Part of a small language model's weights.
Size: 20 layers, width 128, 2 heads of 64, MLP 320 SwiGLU, vocabulary 4096, 4.82M parameters.
Each number is 500 + 25 x the weight over its row's rms, rounded and kept within 0 to 999. Layers, rows and columns count from 0. Numbers have three digits each. The size before them is the row's rms in percent of the matrix's.

# layer 13 MLP down (transposed), 320x128, rms 0.0751, rows 292-319, columns 0-127
097:519502488527460515488518497515476478498507485532486523494459524523503490546506508502528472515510445525485533470426473494505496502517508535494511502514565496474489510450503524465524501522510525523519520504524499508475521480542539445533515520483515505483528471470516526464515527551504496521525511469488445499519499515472511518472489497458515457479458492495466508494480477454499512492537
112:487520505460539455450544497537443492527506503492485523503546494561473498483550501511497504456521510472479494491538527462478470490567523506489543486495520523501558501523501492492533515519524501531493448525510481508523467478495513487508514502459485529512476518506511481529495458469550487515499473484470479512496470492470500518501470513489535496484504507527494536481500513471478483473495
099:506475491494465510494555471421514552506479519520529465469495523526467507524487489506483504474508476506520505437447478536488525515523510540496520510506518501496471514524512461518439505501491489540505500505437500546488491520477502535512518497499508512536505467533511499542495498461496450474527476480514537513536494487508490535506479505488494495525533504490535513499510462475485466517496
104:467525509512501523506512494509482491512516486507489470455532545452516504515520486481474443493496469539471454464515484543454486530519465484495517487495480524470463481501490536504516489496520567497493496525455470515467480526517506499531489506490528465466485473493511509493489492498526521462465497505486493518503562505494549529555496509520471497501482529497510474465522465450515481503538
100:466474499437494497559496527486491528488495529490474481494492519468516504467501549490461466514485481507473476473478505497470498546493513471525524480497534464473500470467523442470470494495453473467523533528486512503481468492520510488487484473465516480506501459538498535497473443467524473489506466544495528540485533496473498522521524494477498514506522493506492474518496497484489500564493
098:471511459530487524514474521506454475552491482473488508499516524476467528465485504510496453445494520528548502462521499465495465520515467515480525493513530500532514479482504505477545496484501501547510533466508496475521487484482516490478505511516530467508480422479496510517515539509493491512549482470497527494494484515462495516520455529518552514527533505507466490495466503526463476473475
097:484511501467457472513528506506499538515533457490502524474470521558504499489478505494520464480518469472479464511430480482540504488510516551497510504534501527466538534518532518484469491512515512487485483463488469518525447452517491533478493502491524518480509511491529478516533480487542500480509497514459491484510460483466487523553500482495466499482481522545488518482466548462506497489504
104:488526498535484511534497513482547499476512493503520512458503518507522519486514484502516467543493503528517476523496518520507526519520495470511487502465504510479516494480549501481481496551481543452474522514502474510476531552500504498467474476593473483498483479517472489501525569543502528488480534535503487477502542508538479468514506450486496541452529509500480478493512532495485502493492
102:462544491536487468470496495486502535481474517504538484512477522527508533522535522519493522526493490488477506539552494485485505535485480481494509511539451488481502531531548481524481509451496467448506514471519525490502513496479511508503530487486481535487484484475547468488514529513489489502459556481485523471542534517530490489516548477518491507500550542510507470488478514506545522460527
106:508497584472493502500479461508574467488484481525557501502485518525494517530460503516471483488506469504525510476506481502532486516506503535487498505525521487445528510506483497461473514499452501470495502500482521490482505504518508506519506471515498520477521543520522509500550514466513500577532471481544518520510455551541510506504500522517533484512487498459488494471479531487517520479487
103:510523476510525524491454513460528507478517494473518511521487483446527545512515492537511504489499498477505525523539499515479463470517499491499549541506477500561500487506480485478512493480499522521522532514479495484515518466517522490543500459515484515469500547502511468490531498483532470508535491437467494493516482482505475513527430527495513448559508496495548499507491495481539473503464
092:507522507533464462524504469498521528517467497496479513460467506485483456453512450497547497508465441530498520497547508468520493528473510506498489484467511492489506515473519506461462522470476484484515543506520515488490529498527560497530496509466510462534517486540487518438513485505513469501509463531530477492522487486458526485477490510523525498519489498458511471499513504540510505486556
100:520540571521501448497479482492522516511508512504545481470475492480533521511496515488481522537488450531455449509493484499482515487495506519498508521500503504519489532497524513474509465506502508471485505537489540486428480467482528431473470480488513485497500503500523505478518554515522428497500467479508486477500510550484508514510502493442502480481503508454503482518516508531503483528511
104:514530519486506512534566513548543493507524519473472488449518512535483493471508498513516493510481521445492523525492489490514502530529522523465508521526481537515523502506481476505504476503499460489528502496494510505522494480556492528540551512444525529531494460499515493524514496499526500537511549490513492498523482472512500475474508505479538496481524512526464498473447520456520521512569
109:519501444491500541486504471489507495454491491476498500497509558485495534518517508465520515508560542533473517509495502515511544533498516496499452509507479474473512507483456525476477530513462463462479554518460514507537502524504501493504532454500535511505526449473511480536515482494515494469459534514498489509466508492497492499508453500525505486479500506487505551511526492536518443475536
103:524487485499469473478492469492505481489493457505534505480511501500523525481506475476480464516519545508491538495444485474499545499500562498481428522495460503498550512457498455492466523488496485495481467476512520509520513501469525451528481471472541509509486508508480517524500524506504499514494495465523513506528448494440507503495489482481498505502478519487503456497462514496564550472519
102:545512485490494522486513484482526539529482486519466509491523458501516496513506495519504515514495481511533507455421540536529475509485498492468476514504513485480491530542479543509494480503498474511485547547527485496495531515507497511449522494508513510464531446511502448492528498512467532505454489535504500506545488481479470492483489472520485502511517514519446567496479502522500540496456
101:540489494494531475459529474498462471464491490514528491509476510441449496511491494520535508490506530468515494488592542538508489461472497526449481515484517537520497502513499513520493470548492506495480491535484471522504546501510505490508493517503516444500483448531492493499475497513524514497519481475509489518541498535531520519504455505510501501466517485509490545515483440499482508473487
096:468483512502469479513475505509517497452511518518480527474481519546502475496563512485504530475524492531510480500427471509536495486486517512466476528528488509435480550501545481499531535547510488518489523480497492500462492506529527535485488502471539518529500495520469512495506546560510470483526524512495532517484518489473486511524489496472479508508502491547518498477481448511482509505457
091:523451481542500473496509522517514471531484512579464462494499523455504461512475495502495508466518517487476544500484472475514521516494499515495495526488471525490539532495476519497501500505492514528466538535487515479486504458486478487497462510493495528502505512534496517510528475489515476496498478475478518515493477531537507512419528554520453495516522454522489503489558511459485473497471
097:494449473481452498460490521524518506490476461444525556486460495493541509488484451477462522479549521491518472519515456501486507486531444509506495558519449476475502507482493501492520494512535479487484511492513498510521481505486514505500490473467489472505491505523508544523486491503500488538526444478494499495522511491488513465483474488489498472443490484514466461495501489492520463545461
093:521508568547509491497507535501487550543470511462484481494548482489483508503508488481482491510466432511494536495485552507496458499515496505489482507486486530476498486516481490500504511507497484517504486544522498455537464490517489530475497469544460558499543501488514537482507491489521519495508495493504552511476479510486482459478467506530503496545491470506486512530490493535471477516431
094:514477520490509478483520509520486455483509527500556550513508436525479436488522525493502477486518504514499496515525506522525497465524503530538519483509522482490468544507553474551534519521503502470533473461478514520511505472461493490500499511522507462481500536509503489468477497480527534512477469507463465456512504509532511523469533488477503541507464506510487510493488478525470555511545
104:510465492545497501513480483458468488519504478517542515438511545510507511503515525509533505507456479503514536526504471505478544468504533481521501524502476509480495534511492491468495506497511440443479506473517557507515479515520543480533504449487496496483488520553488491517529502482487460463512463493479558514495473487485475546513469528492502481489533514478471488544480511481522522486491
106:497534531473501462559475517513492519513490518507463519477507567547503510521515512501477467535512472501505493495472495498476470507527481547474511478460508492489523476504494556498520466486494538476517505500525455511582503488520533500439502501506499515512495504536524506493466487480510517551478466488522511531542516505470495487532498519500519477443464529503486511494529480468504519496507
101:558475477491520448505479505488523494532501543489484453531484493511488547507453458514509472463505491507507530480477512466486459495496531529509524524516505490506469516506498466492506461466542530522505490515465473479522501468483514550473531472519472513503498499480529480475526482537502512521530444506504501481457468494480469522481521489510494479494488484482510530502519446499531483514571
097:474462487505501482430477472505463467497483478498458487486516551527506557460506532520455507524505536477514494524503509512518460503493509529499501501481450489516523483451479528523498477534495520485532518494530492496553522546515479537528539472506472501503522509520514460474505497490482518479498534511518466475519490523501523552496490469466544519508544482475485539494510483495511486529496
096:522530521482491484505505486423500517491517512532452510520483500496494532473554460472462510473511527504553492519517501496485518488534504500477494468533496502498500467461509520520551457501470489487476547489496461517458508477518518546482457544514517519461522509505505464520506490499513498492441506514506498510510510495517497482470451459476512516495493483534510484530573503488500479490519
# layer 13 MLP gate, 320x128, rms 0.0846, rows 293-319, columns 0-127
109:520500471465504492505542467499497493500513523522481537506505500530473496498512503490511521492504480461480493508538522477514463477561505557491533495528517538491506497524461446528523539482534534468523450533519506502537510509498494477499478488530507508517412483502533481518485466500504490526492471477491502502475440471478503486524483543519494490508497502497440512489463483484546476507492
107:503529513536495485462527472508500534548470494484512495471519516500467509525499478511521503471487495482509495520496494488531515461512491441484498488549488547489508525490467519510509495520494492484516482504525531500477493459491489500461552545506460474455504523512511517510475503479479474456542458479508472489524442470505520485514510468487551503470512480449418498488522510461494484505510
105:497505499455513486509484450507472485520498501526540455504494496458526461467482479492516532496482511482460517488507469477470515493454479506537473477473502492477516513506440470473482471507465493493485502533512515514481562492462531470485512474494486475510489541496456481492495489530518475517501496517512511511487494516499506504490565477496521490542489495471495447506518497563470563533465
104:504535540494528484495512473514490471521505516489466504487502527498516498459510533473512550440518478485516519538533518504516537514495493525431476470501467492489490477479523508475520536496537526414515486510480503510498534526486513509506530469511519498524564500474482510500538491476532485481480474527505493499446497439498464481523505521491502492463491525490508490497509539513535485530482
101:498479510537539505525498491507501503524530532527526528520474484559472499471473462476475532506494514514485445491487491497515531512506529501506531503515477530482473516463501500502538505524504541477524467517489539513499505473525462512512494521495525489570523566487485484515501477505510477441468514561435457530477468544483489513487526509495503523519505477488487500513523515514522496479512
097:513529523499490519488497514486482476492542504499521470562517497514494467500489439446508461523456500515475493499496487511514513541481491476487479481506466497491502437501552499509494481502509518496492515487489489490480516498504497480527494502486498505518459481523483487513497511500494520461479518508534468482488534538497558520495533519492493421507503513486591449494536514526508516503446
111:506486481503519461437497505519453476507521548480540518526492462471517536494511520522492524517520510477485501489514540469467544478503510500485502504483528500493514473473546531501479512507507556512537452501491509527468454492498501497511512499484522525465478491465548482516505479470455492517497522485514494500525495501484554525509490548495501500486496496502442511444521525557532502505539
098:506473550503559498437497476488503476468511490500521500502483488510512558512508483485510526529453477512546489497469486529454578496513483516489493517503457506512490478499501497536538491500512514516505494522489502556472492499512466491471517485523506505520473502497479524487514488498516463489493463499512486504495481515507551447465517486497566489526498515475463519513523482519477560537529
102:510505515497471489543502445491449514529501507492501472469506547540478514496514475507520465463495476479545478512510540504549554526510485470524483505481477484450501522486483491522523504485527489510525458496494543532540542471498482499450505480482464494487517502488495504516473457495506523466487509506491519564485462494527479457461482538485476520504514497485481496536459518469506522522501
111:499506531490511539517503516510508536490508478482478519499537505521517496497470505481523491497536509499502527533462516527536483505481522515502475462457491483448489538498508493485501485508502506521494495491523505483471493526488476499536468479532546513520507491542483505534504458516530488505521513552517551511472528517442481506484512466462507541537563497545445500550519553503516536520483
093:483488504469570505493480526476493462493557486539539508571530530533487500540500548509504517511518546475497499489513517542506512507508473486493509500554484491500484503560465494520534486477504529544499509509503499508509489516497510513456463457516515509495492534511494468548514481502484516501504541480497501513491526550526515495493507493507491495513481526555482529515516504521513501552451
094:514534489468523480523504516525527543511467444508475471511482512479468464488476518495470424482496473522487495558490501554505493495541486483437533491475470517487516504496502458551496452500458521538495489473493490479513486509520530538480521480501514483499509524529492522490501472515493490520478490486517491494482516458503479494509528522509499479490523491510529539493457477479545505458537
095:522485470472485507518494521514505517494520544516520490510451511496513492510468470469478474492496507574479495497484441518516461521508515523507503491483504498504513537454498488521496487519519526503480518502473495475492513489509518484485505509492461509509499534503466532503479501580488552555489516549523473546505481486471476487423517495463478514521464492509480474520558496497499524471494
121:508532523500511515482540507494438513510455479480481478486464494479454548511484470474506524499481513504526506535489525512514505517531489499483466525470511530465482447495507510508526499494488533466560486440489531467484476533520501477521513481495514502463513479526486500510513498503514489514493511510489453482521488484495517526459540524517518416517553495526494540508509455517487521511475
101:526518526490508493482498545462525481480538467513470492482506475508509542589510525489514517510458507542496495486483504509541488448467491480518506488494491509500498522487494451533528515515466508475513515474525504503479484478487497521457545465506519526500481514548482505490487500485518541483517494533559483487509498540448507482493489486498546441524525473507502499507520481436497493507498
102:492517537489493535506513548530462502512532506522498484490472491526464500523496488524480532497488543460470541512475458449513489477485497517546501499494485484494474469501476501482496508516535479518527527476536517556528522478497502452463479504539473519467530505507501496566480516443482491482499525453556478510524503504489482532527495499536481473506518462496502494457482502511502494532472
105:525474547504483500520515510538447482521505518432443521537485486525507489512490539516471507503517472522500509482470489495521479510514456512480486534519555511469490499484514490466511489482514515459509502499526498480533515496486494480443511463545491510484526512480528489466536479533465558515468499498478520512498525494440483470494502550499498512483500481473497507470557501503513455497507
095:506479488508484457499457530520526512536491470510488504481506520472508484485495467524456512456486475498536497498503509493490568513535439495478443475482439499505537493530483498530497520495509512510507441473528515477530511494549497525516503451478487481513557546523515525529519467471504478516502502512467538489492474516499465470471528499496479470475537519508517489479488521489516497513513
097:524460533518489498486462476525517512501506510547535523468497468461469519535473446502521535538507488478495465504484479476475548504502467479490474535485522513486512472462510499477519493497458530506491512505509516496493521489489515468504501494489510551487512518581497492495512534555455524471508484517488512517488507520492483518450518537447471456464503476540518471500501518498476494496470
098:549533535523487460580475521488502496528518469464486526478486513491515522494476441490516501508508478519496453505476515502501492514508495508512480512453495498519482451506491537504476508493491498492518522524512552465505475487508530490499527463466497509494531540553472497541443509524449498479500487486496523527576506542505477481481530510508496496498471457498510532484510523495506519494504
091:521465475477524488510456496533460514525526484542522474557493498497499525559473529519516527510537538487475507511476508522514485515486520517515511484443528506491532448510463514523520499524496547472516498521496535537475496505507494467539491509497538543502487547485486478514500483488488505542525508490493497479550503495495511551517460515520496481500527508509466537515454510466514537531479
090:514525494537532508495486484519490475529493518461483508526475503500541535509504492479450479478490486524503478503465485515518495524511471526578491477495534535470562475512508500553512496513448515517488518474480512486482467505512499513500494489468452492487536551487483492536506493473494508479494512512472474479511508470476479482468512517483521470576498468513468543464536513493504485461480
102:508480493512564571505492519457509433506509492520529476501504497530491526478530491460546442490470485504507466489507498502484518493466493495534531501461501538465558528475474493497497460496524525467508479536469512514546522519495514492458481459493506510463492488527475505531555480511495498490492523518509495505528523492510457480535493524476514466481496503491497494503480508513551496476496
103:503514533549520516491520455556455504506507505468545498550525519488521488525505483516485488512471510506485474516500523498503515533481514508516504537508461494487485510490451469505496488535495470511458529556518512505494544487477514492462513485477464505518471538531510493517499531529539515474538517533465482532458475509472507492481508470530515518514476499505504470511488502488581506554524
103:498524478487505479511533504475458508505496498497533482473510523509500533495465512486471458493490477467527469495538493575523541507515443488482496469485496531487523486489546484464515522543515497470499480503507529539483558525513529495466521507533544523469498507517559501504542491465521455505500505530474484475475473512493503466505518506484539531482525514551514502517494482487517526469511
097:502504507474471514545495523500534549534506506457509420485503506491529487534533493483527503482487487488451489498538519479508502530523519480476505487513535549482513475522496494485470508492502519519495499508518527506554517501464581525512541466497489481519477480481475534508526498493506516475490498436533525519514486481462484451513501521550498538488487513493498473471461509484501511520493
092:524513467515506504515536483503534486478510521561515517528515471567506524500429484503494473521504519480510475541509523487463526530488490479459531457466487526473498542483504496498449516508526543506479479489502500493480473500526493501511529499462491473474513548523465508444516475528505499512488469534514484500439479496473469494512558486490498497509514464536502492513522526492475492497489
# layer 13 MLP up, 320x128, rms 0.0761, rows 293-319, columns 0-127
112:517489452521518479551514500462484519491443553501493525473508537514508505496473488516502518467491487511519473516484499522518526509525464505512547523526492506457479506478505465508460541463508473495474505513490506558478498482529528488538544479501466509485514505498551515464481483502510503496499530509464486520485449508431491510478500531506539519498501482523512527486494478549519461516546
099:471499529481524515513462509498507486519499454509482465502510499533499542509516512510509502498502526521523502530532454473543448498473511499501478489528463479494508501493492477506512520484503514486509497464512491471502504536498494485480460506509477505554524484514458485514508498483493527473505495527464475511501509480563505442519424525524474491513439447508471490496529481493458530562464
105:499506493447487505519495494494520492501546493491456526490504497542518532537521480524513555481497484507522508516549466477502489448483523549527473474499530461505496474507475488480487464514527490505512488473534492499507486495448504511472530477572486499543520480427541500483521504522519433471507511502496535476497504462555494514524507503459493514512497503481498499500481512524493496523522
099:509523522499522483525459529499479516499478503503498546463471470512510468454491474470502520474526509481434556541457524511491473472515531493485524491504503483506525515476507522457432488501489511493495489495494494524476510479485508515540476508526472443481557483495491494473443481510524526524460498500448493527479460507495491510526505493519476525490546528503472504491526489516542518517506
099:528502522500505445498494486521489491546494532481542518486552525498516508502515500503511513479517458495501471479520512498541488495504524507433487512510419505514488517466498475462494525499514546505478531486499535437515522468488508535522479507550455504489497490500485561464493512523501506502502488511450516511478487502488472496482521554494520526531493495525546524507487511482470506475538
099:466523464524494516482516457502457466480539506511525483496516526456499522444512524493423521478482557473492464520512530444499468498528469479516504510488471451490525465478506486536540504501507533499475543542470502513540517489508510506512518523486504502510485499491516508481495522495506510507517541535486552495499555446493519479542497505507503509466508525476485502511481503495503483508476
105:489470523479487512508508455545399503503503508512529504488474500527427477535464488514513541513504492488485535473481491505505532522460501474439484541520494509517551506505511478465501503492459478473524514513503505532505547508537518505489510527481520506520487514512558528534511483475490462495492488486487515496480530498467518493482524502494472511517487477525510491459487451515495483497473
101:517517509477488473513526468524465455524501521509490478515558483501491522442468466470537541508508508457467477481520507431488529539525460492449461506526492481496488487537503501433462521466476488504493512501497509534509540508483505468537503494479498485477520468540456497508484491511451506488490482496516507536498491492503501498511510510511490517476519520499498510480517498553455448493495
104:494481510495501483428482501562503485503484483522489460560506491443540516527509508479485493522489507451482469471489496503508450491519503484480476525500497494499523495501495466470451500482453468515487501519494476509477494497493508459474481500487541530492507506556480490474498489511501494475497541458525545490492499493474431487524509530483495483435494488541503513494503478478540532474485
102:518524533477493501553496477488493520553518438489517475498531458522488515506522484488529491506483482458540509474458464494510505491545511486495534524492498504522512508496498520465505542539478498516510488493480492546536494532509496479509452540512522470480470509533496540544490500484515534488514505512550479500516453494499480504524519439523503462552467474510464492508462522474496492478479
100:490481477461513522520495528523486521505497473547503516529542489476491488510537536503478505497510531507504481475540509485494521520469508558499446542556545507542546483482488471506510465531474465541477480432521483503463499512480497503488505517506491576514486488518493499530460512507502506490487525471482542525477475517542504500514501494473499493529505514522499534532500490477529464519505
101:513507482508495542501538536505499491515500510473474502491555514468504554492521541495524479518529491529493471507484528524482544501539480496475526516501511493508512519483522453484543472492462524506474476492463526487504528510521551490521523453483489477436469506502496484510552534481459545468477471500501516502484519509525539512538498518519467493507473547498486506498446481529518479484530
102:534480474506519511518469512513487522522467507517518531466484483494518527491505519489485505496471501489527464494515521518509513511521531499518502484459507505515525525505499497463472542490488511511521516496465466480527540484474555529510522473489461491517494550465464493477507506518488473510533478508446504516504473462442460519542527456542496523543501489442455497492490549442518513502490
108:505487532500510484472450489537458464517460526503489539492504513452492540510478492528457493505508477516489476511491542525511517477467469495501492518449514455521525510512487503538502487502437514471505499514454478522495478491463542509512503497493516517485495486492497537537481552519498473511555510522455473517480507523532552488517501481507494480529470487527506475530522498501487559456485
103:508490496506453504495498498527486445490483460506537536488522500506472507502449545502495499464502510507472538520496466478532498570476453499463478485476512501492523528494524489469505498502499478479523459483493520500538510539470476489488469477508559503452486535490498528516480455508484507536498508494561486503505524475517453507508451469526470505526539534498451480506503495513499520508509
105:481489479511491516481486498550512536486499499487476505485524539451460539530527494474525493493486477538499494454465464540546497490512491495502453506524489494531487492492523521551520432547518495509520519493464486487509517513462509492511501504441502523520517503525496483472546491494539484515514537502466478460495510504469508478498523507528450490481474471465498566489519465491496477514507
100:490562506489509466467527513502464434498520478507540515515475489411499519476522506500516534487490540522496522484512527497488528498492482535493481509501480490537492487520485476489472479493517491463511481493499475520510481555474506471526491483483496482499451482538507482440471509480486571491475510525558519520534500519506515460517493489519491527501533512497477517519507513536506492497464
094:507465479493501488465556518445507509504516537482462464515515471518507570453518511492465539506515510535500481520449459507481504498480488528556479502510500550505492483462506488486532476500533519502527491465491515481491476489528491516519492512478515486486479510555443465515521481491495510497472519525456512498469518532497489513473515483508466470469470491508513513549495482497485496556506
092:464503486487506504515517473495514500539508490428495498499516513519498516525500516467517545492472502502468534492521480497554496510504516509532525480461573479478450516495518525508489531494537488528500563452524526503493498556508519496521536481511452541493520478461458507515491486454512471529523506474510495478492486450489505514489455487488541517494492534526476492507487500539518508509499
097:530496461513497530474519539499496537512480531489522509516444472505495489479475496477509475469490495520513505506473547541486501502506459508497523483470529503486505481544521520474475527525548516527569506487482478475556523507486507474484492529463470484456492518434475500523459510489463521487515457522507515508512529475494521453511475498484503489487474481463519540473482489494485526479459
091:472477504547490465512492492529480471465452490516484497515469478513521537501493462489496509541483507457505527520557477519505480480490499525476478537509503525515513513473531512508529538523519546505506495509515504545529481544486557522493489506510485519484488526555508473466480524526494490525512504487508495495482465558506476518444485425491478504489543502517509511497509474494455506492539
094:488501495464481468492483505549510512519478516524533516494513501534490481493519532456487521495444556519493526489455514531511493500531529517522525488453494497495449534481496484541490434549500470488477498526500481464530482515478507439467478493474492493475536482469483500538515479495492537510489489504469476491481451494499490485520499477505495494512506459485523521529503530554542515530516
103:491472510504473486496508503502487469528476519495530487534487515458474496470476507505498455479481501516444435489483505587471503479468486513483510512548506531478496483448504474523542494483484503490514493506518511563515491504532501524481552490528488523474507536510546515494522484517502501539525455498497470499488477508490525473496533493516508480494513505546470507515446476514546487501530
104:471518506470476495476523478490464515494566491501547510473466543512529531514486509495522442486509502517510516532512484530484444514502551515503486483477507444497485507492484480480468495488508514505496558449543503527475520493529532495501456487477523516527512460511507455461522523484504530536485510521521517537489502486535517478488518482502529505497458454545490492539501520487495506523514
100:519518520516497510492489526540467529496550434460442468494476515507483510488518537480537524493490428490514489498492518480499489476509470510477472517513494488492508515535502488492487511505531533541534453472480480496526486517462491483527503429509478499498482482519494477512479490535469513486487509497502499500471500515532503521514502439515474510534489538552536509466470537480469512482529
097:496517539518503547522518499574509563514531512465510491519533528505494501511519483530459513502518498471492497510462500501491454483506528474487508510460540467499532504488489487450478512472505542516488524457472529519519537491471504471510498494512512507472490491479477521497507477497485495521452523448494496539503474456526491526539514538517481482442479524480481471485519508487492489454464
093:476517494512479508484522526491461500506554481496535482498531504513505459406545469514528528439479479539490455530484497478457532493528510499500568456519468501496464522491491486480533499509467508490453475529499464490490445512497482498522503518475513466477510541484503476488500481495489520516510512475502489528484493480529497476489513515524505511491489476533454485482508479530519489507492